config = dict(
    num_hidden_layers=16,
    hidden_size=384,
    num_attention_heads=4,
    num_key_value_heads=1,
    head_dim=64,
    intermediate_size=1024,
    vocab_size=7994,
    hidden_act='swiglu',
    norm='rmsnorm',
    norm_place='pre',
    norm_eps=1e-05,
    positions='rope',
    rope_theta=500000.0,
    rope_fraction=1.0,
    qk_norm=True,
    attn_scale=0.125,
    bias='none',
    tie_word_embeddings=False,
    parallel_block=False,
    init='normal',
    init_std_qkv=0.0255,
    init_std_o=0.0,
    init_std_up=0.0255,
    init_std_down=0.0,
    optimizer='muon_variant',
    learning_rate=0.00236,
    lr_mult_qkv=0.5,
    beta1=0.95,
    lr_head=0.00756,
    max_grad_norm=0.5,
    warmup_steps=146,
    schedule='cos',
    final_lr_fraction=0.0,
    batch_tokens=131072,
    max_seq_len=1024,
    doc_mask=True,
    train_tokens=803400000,
    max_steps=6130,
    dataset='wikipedia_en',
)
Each number is 500 + 25 x the weight over its row's rms, rounded and kept within 0 to 999. Layers, rows and columns count from 0. Numbers have three digits each. The size before them is the row's rms in percent of the matrix's.

# up: layer 7 MLP up, 1024x384, rms 0.0955, rows 430-469, columns 48-95
# down: layer 7 MLP down (transposed), 1024x384, rms 0.0884, rows 430-469, columns 48-95
# gate: layer 7 MLP gate, 1024x384, rms 0.0934, rows 431-470, columns 48-95
up430 101:545518536477534490540519479522535505457502502518490513451501472480497508510530514515500503475510531492458551502458453502441485503462517470525481
down430 101:558553469435487481508504517524504458476481498463506496462507491512497475494483500476492523489478475491527502500492513484509492498468473499536505
gate431 103:521484537493458490502475554523486515512477514467477502515530457490484468509504520500543508470504507454530475424501571527544504500494531505476444
up431 102:531470477522484535481525493521483484487469479497514485504478477498542503490497468513467547506467463550504433501483516514522496524449513459522507
down431 102:445528480490491508463499508499503483458513506502530487466502510478519482525458462522503454466513465500528503476460517460504541508480477504509477
gate432 104:477470518537514509531482507512516513503497480567509509516464517479511512487457513527475497454524489494490504513479474470508527507491522470498522
up432 105:491467515530508515520473513480529512485511523530468519508479514544477517527537490512468444514491471495529488543524527512506476508523543543507532
down432 104:444490480541509488479482522537501503509523522510521551504525514477531506472510515492531467514498467500510491514482551471502522491475517451494460
gate433 101:556495493494513486459480458493480527482458481540536546472471454500492505520508483532479510510500521499488515482511491519516502507494493531484515
up433 096:479488490508545478504519509489460503536534487487489480515467500563506584469519470500470522498496463445486502505467485507526543510491530494528512
down433 096:540494481494450491493555554496516427511514530530522559504504498483478447513498518505511514510499519483480489484476527396475502543491464514495489
gate434 099:512451475475494491500541467476473524483485493492491495483464477493472547491445505485495475515507526535446542515500526473500548511486480514500497
up434 098:504481439510448524505488514475523513537461514512516487525509495518465529480477482507435509477492497534503463529499469493480477524501459513469492
down434 099:554520468500492558546510497466463536488512481500504460486489522495489465509505502468484543504469513504497471480444495464523507520540472521515478
gate435 097:480507501493504487480502514509522489482566470467489488492482532553522471536509498452492502485494512548519545517556470495485471527503519537524524
up435 102:492503471479527500520523519520500471474499443462499542543482496514514515521544526503494462494515493516465504488546474494526525496509515471501500
down435 101:520482525477508511483543495501495500505495513479515472492508512493505530451520506464484506500465492557506506491518504550461520477491511533489488
gate436 100:429482461528467482464523511517540523512469464506516483484510495511510488498509522465493488518515510494522471486494544504489503479517534464507546
up436 096:533506519488493518513493487511515521508545463495509516453513503513484500517538515496518478557490499494525500520505541515530495512476523477498532
down436 098:487511483564466503484505523516522515529504500469541528476500498463463497487532535530528443529508495491528503513508500516514499524480497472509519
gate437 101:522445520492475493538544480527503492485541504537491500494521516535492475473506504468460531534515459502460441480490497506518514509499492502491496
up437 103:487532499521483503496501562505534516558483571464456511499501477486514556548504503469518500483539511501523525488508503514521459503502517477481496
down437 102:475513473550526538478527523483501492515495526519498468505484552487536545468514507448473461502521506481504478504515500625505500485430479505464519
gate438 098:466480508492516499493495512498511528513497519477505469497521490514466478572478571499481498498509530477490509533500487496491524519495473474477505
up438 103:485526529500477519512520493529466524547500527477504466500441512473501540502485527463548509487496523501445484497463492499536493481485504524499514
down438 101:519483483505502500489535465504501499490517487519477530519540473500486477517487532513490526453507509507480477500495468529488485523508527485515498
gate439 102:472478487454468486491561517489527497482531533524473505517519530534496532465531492457478523526527477488488510516519522493474467485504500481496499
up439 097:491497522475528499482521523502520507528499511508514495464479518491492495473462547527518523523491494507497505514472483472466481531489529531530482
down439 098:515500509514495500519498491486500546494489493480495516480514449446525494499514529467520452440445539514493495539466519475506484502488497509532499
gate440 104:451520536490533498483496543488475503486481479477503537476536504539483499524467489493457495515509480510502517471488494522488499503493511486523530
up440 102:546546482504455541515519569471478518482513452486541465484470509525488522484497504507491470479496496518474513493505478547498477466465481494523494
down440 102:502499525453509501485491462448507462491533511525477481484485527460507507515498450516479525524537518476521520505494484526487471524502496502504457
gate441 096:472494487517510522527503478480501507536508510496478479475494509511504488492489493453503502478477484502483477537470488480484536499515476535501496
up441 104:473520516489498500529482478524530440511529457481509474496479483472524561481513528458551502500497499524484439528534487528498473515524481509513514
down441 100:494514534502510497551528488495507516520536487499480513495493514518533519487496470501524471485468545519491534504439489290493509504534505514503500
gate442 102:474480487518503507492481544470496503495519501516510499500490436532503462499515497461506542474520488516464512486485525502498530511538525535490478
up442 102:497518532469482505554495518533493466545513554473518519527457456489508474530506519475510449476495504500499485471501519519512513513497517494501503
down442 102:494501515490482481531467448507493473546521466513492537521504490475510524509521457491505499472467505481521522502478514522500503465486505524480511
gate443 098:505472497514507453453504515525505486464476490477526469548487493485512496544480491462492496485519505525509473531445507473512496493541485456488477
up443 095:488512477474509477492491544484484497493493477529504519547518530513467532521487498528464508478513471500458457511496537507518439528511499504497492
down443 096:463499511466477503584481536520447509497505509492439460494491451481490478504515498528497500521496515540486459531465512508504521518501518528507516
gate444 086:510483493539487477532488494475497497537527484467507536450472533475469497480505542474503487473492472512525495485503517455495484550496481486549538
up444 129:491494503540496483460530501511487471479450509492493506488509495494463497486497524512492500486491518486490525480481558501456484508457543541482505
down444 113:480501498544479482494527505476453465495453475471520509485516518488482503479506537528500497482539519499509490493477539728479502527481505519524516
gate445 094:457470517499477460444513532521504410419508478473494508510501513495486513501539506494471483500433505473446481514493502476529509481494509494514507
up445 097:489455486487457435498540500513505466438484481428519498531457512457496546515501486511488489490511540489547501520480460475471496521459522506467518
down445 096:487467475504516505449462486525527457469498466479485501512466454533496527454502498498463501505531515498481474517479461445499497493460491497476539
gate446 105:494506529470480504495547489486489491492445475506472496523504543443501480490484485502487492465576474509514485475445491490519509504553511471555547
up446 107:479502506528481477495526526505454485488546503503538519444446465484508457452442519462524487522544524538478509512528526532484508475482490478461501
down446 104:525491526518494496553541527485512519511474501488540512511489521478452484483472502492471480445518449529456528473530484405437468480494533485527531
gate447 099:488542482478490492520499556476481477505524495464502510493473542468453470452501489471474478486489516455469480551514485500471446490508491475533498
up447 100:503511498522515459495517505525503516502502537482485464509490483494467498504504481519486461475456513491530475509482466466521492536462461517482537
down447 099:509512478499511518514507486490512520470482495472462486496483542477487490487501511485504475485507473474525479518499499578461479510486466544527497
gate448 104:512478504496508492524539474516474482459517507529508511432529546518505507462471515459507493491483511479504459522507541510523515490494532495476504
up448 106:536527507518529466497511483549515466505487515481507488511476481518509498531531528525500486521509493477466546503488481502527481556486546497518454
down448 100:468455494507486471523508477477502504470485478511481485447501520486465458484530486459527507520500494500487507517516464591505483496467532507497516
gate449 098:518505479473496484499490519505491512464482494509544531500478491526530510504481484508525513449507497490547501491520504496516506518524484509504494
up449 099:477519521477470508471508485553507497478511489499476489470535503499493513459506518453481523512460511445509468477505518508512520510510488456477541
down449 101:500561495482554470507517519511518457480470478530523467500474515514474509530522494495491489519503483497483528524436487441500542542469526513495530
gate450 102:500477484468505509489544500503515484528504489486566483427510538462482536516473526489488533531467523461448519538468512474517479464505549439507522
up450 102:486510479523533445528520491459476502520504489494463503517493541518501494515471527488521501474545464515555497478491503536448492518484530462466508
down450 103:487475472515496505496520511517515508504503493508498470540488482465507491534502513461475468531490496498481434513508473506485473509470518487504479
gate451 100:500536503500477475499487533531459537550486553502510474466517536516488490497508508481536473487464490514479538533454550450493496516544552523566469
up451 105:491499504552465481516472468494494519500500501491522514497474502524451492523469502439515545468505477455498525506487557505460483480444502478476511
down451 104:478514540541477526500499498509487489522456476442456528504485516488458515513506477470542523476522528493496521514449440488475549516549534525520503
gate452 101:533491515487524450483525501518466447466473530469522519487476489553521521548534455492536560501529524500499503463523497472560474526457505503454491
up452 099:493554505500507549533495493504467533493521525493531496502492477489519488499502516486506511505497491492471488474490482480498536480513535476476483
down452 098:464508506485538502486463503481480542535533500498500521551509530479524541503477514502496483488506453465478543512486462474466494474534527503505524
gate453 104:464474479477516488504480480486526526537480498530474522477511492513547509481467468489438523507458522519523500521505505472486448475498484493521466
up453 101:440552518490493478516552505515502494491473529425516515479468488469482466487462506504499477481507485501486482462529545472520453473515521523479525
down453 102:503523469504506552517455499486493487539473462511494509492518483489466529498503530491503523498460430485524447491474502550516517477486490516515491
gate454 099:511522459501531481462482469486469502485520518494568496503485499515474515478511498515518502511478431495496508545516518529526511520545509435503514
up454 099:453494461474531517519482521524496461511534497472425514508502477461513475453465476516503469487486500541451459509489502488506479505470452518450462
down454 100:493486557501478506497528516478483512501490511505461533504486511533531509534506499485484523501498564504496503484513487516454481441470507452490495
gate455 100:497486561484494471504534485505480474456545516494520490492522497551495482460519500507523491518490518503511492520492511514495515465494474488516521
up455 094:480498503548503510496479501510511534501448470449503543516479498480460493469492492498441497497517484466511500501522527527510514490483516530502515
down455 099:485469518482501487511517526485493527496524497452545479497531515447523456488511504459527492544499525500505526462522510465490522531513497506547421
gate456 100:475506517514480485471511518532544485474534516479490484508525507499530507498502486504508538517528549513505504473471533510480473504491482491539458
up456 097:493501471527516490485502508486458513515451474483487513494551539433488512486496486492506493532478503489516512457483527508505511449530499513468490
down456 099:491510500475461465518518534507525497448519484537494537497479485544468483526497468485475508512526497522533525523530500407484520509496498521494504
gate457 100:504503536529509459480524488473505514496567504475503516477467504535533526465485540504527518480535489522511521510478496501483474501492514549538490
up457 099:461460510493485477482516519491496508494504497476509475515498528509480532490503511538512543461530532491507501481518517510491514440529513483455497
down457 097:482466500491471515461511482484502527521435497496512510535490469470497506500473502536521495443501535511517535575463479529501510504487517492555507
gate458 095:524513526538501471511504485489497476515507480480519497535503469512476483480513495475477469498473456516501530517529483530544483528495514485476505
up458 114:495514484480501486463490518491517552476510476527511489493516483481482510552547488491501503470434487526504504489520509517503495511495520507492525
down458 107:451502475474508485445506531508493508503478535495469461488518534516500499556531470534522492473508560477536494479474473464485524455521524495450492
gate459 094:499525524454497533524517513475454503481478465457490533533559497489487501552480528507516516510460509529493496507485518496457545534501487518550524
up459 092:500503507511520499509517523439513540507505498503429481497503524512481514545475475518474503533526469518513555498478504477498504531508493522545517
down459 095:485465549498494444492504543495464490482521485532512522524503487473486473458530550523502506466492484505488545476495479439529506421474489497490490
gate460 103:503528506438496513513517529529548555509509531499532470499511515472479502515537467445490464496524528457516471501498495506492475497491474500544493
up460 104:484482490515526455509523506504462532560533485488509515471467482479489476480511512509485497479520427514481551483516493461460534482536518534474474
down460 100:513524487490522515508504515516433479461495498490492485491496507498480476517493466511522465476453504556473523464502477492503531516508466473457529
gate461 100:471517509496490548509503456524482523478505510525480506474502502519508516551539503514516514492536514526451521486480534521496531529494523506497490
up461 102:518512504455502517529520492516491538472509536521490471494501550480494515474447517450496486530516505523511517543526464492483486512488501493489474
down461 100:484493537493478514504506475500518540507486524511457514511499471496455541493498480523518503503467505490499452492458470522513509557473497503517516
gate462 102:510488477473511518489555514498503524525510499495509491504489431482564549530494468478496471474501478511505527525505485518490525497505494491489456
up462 097:475507506499464510501502507489465495494526539503457492492481506519516470481519549540491471494491506530498512443522512479515511465505530471442485
down462 097:550525509517542484505500523520488465519465493503502528517565466556502533539545490489486536483528517539475525541526498517507502519493497472489483
gate463 103:494504494463498530509488497508464502505505500511515486499514460496518520501505509498463532536542517521518533482492483501472508468543496503448481
up463 098:501493501445480514485520484531492500516515533493482482466490508515492510505521488507462540508494533471468492479535497496487504458487503459541507
down463 103:535539513495516542524498472503491521465510529511537455471520524521547528522519491512499514509511538484533492509501475489485507515494516524531479
gate464 101:459486467526562568483483514476490477538471534441494528492490499503544524498467503483479521534500484496505520556496526491486495485488453497536461
up464 097:531508484510541494502475520484506472481508471539507490504520525491483467499545506477496500494510475488552514478472521504486531500483475518514529
down464 099:521514509444473492495558550496506567443496491520503499500507518497465505548507475549515483438519515496530504502521531565482516519496520516501524
gate465 098:508490519471484468502494501518460514488522470494533478457520498507480450512507514519493531473490486501496490494563511495516454490494455473482428
up465 100:528509455535499521547470494531474550490476499517527540537506516493490506476513489487528538518489525493499474508521507473544488465486465477487542
down465 101:550499480484460506539496520525466508478496529542504541504503439521522503504481521515474508481520524489506526491492507478534472449509464499481504
gate466 098:464505534517517447488480504516477510471491489542512496508521508491511551470474474542492502502472502489501493466553434512483488476559492467502536
up466 097:540513446510495502479500482482518554519513525479467496465525506476486489504497499522475453478515516472457476506490490559495509506512477493530556
down466 097:516479506548478512543462442507441536471533498483445527470520532511512502528559542474490481488500464496480493499421533520468490501492514485557508
gate467 101:517491483494502502513511483505483515534559492507516487468490503494492504510502492522448496476528523477528510535497501421528479485461500505515493
up467 105:540513505450514487504507476499482446459500555484496494525457491510507519485493457501508476518483533515504459478507553560517475487494499488499505
down467 102:549549557489532532470543484523503511452510487499494484468509463485470517449496495477525510530553521517486481478563469551539495520534473469483492
gate468 094:474481476492535503477552456456527480463521462520501513472503466501487472474531439545469508523490497482518493519515541491496518534464474490512496
up468 101:503532528431528537540474494495456466497512489491479505524538484504564491482502449543462508518476532516502514522521473533509523455493567466476509
down468 097:452531503514466491513472491479490502528500490478508552492488497448487503488503491509509495510553523485441499517458524449496492482526493544515513
gate469 101:491509499502498542503565508502516521478497503483557487516516498486486543480505489496529483492496498546543516489525524493537494444499491482500461
up469 099:506495515476513483475497514479518511499485501515463532465482514470540523520482512504494490536540521504429547465502517517453523488495507516480509
down469 103:490496546511522507508519492501513561500518474459524493487534458498491516514514497486496531523479554521469486485505554488523504470523502494489499
gate470 096:472497517484497510446499497508520536494519529513495475482520532533508535486486515494517492500492531449485501483518569482496492450461435482497526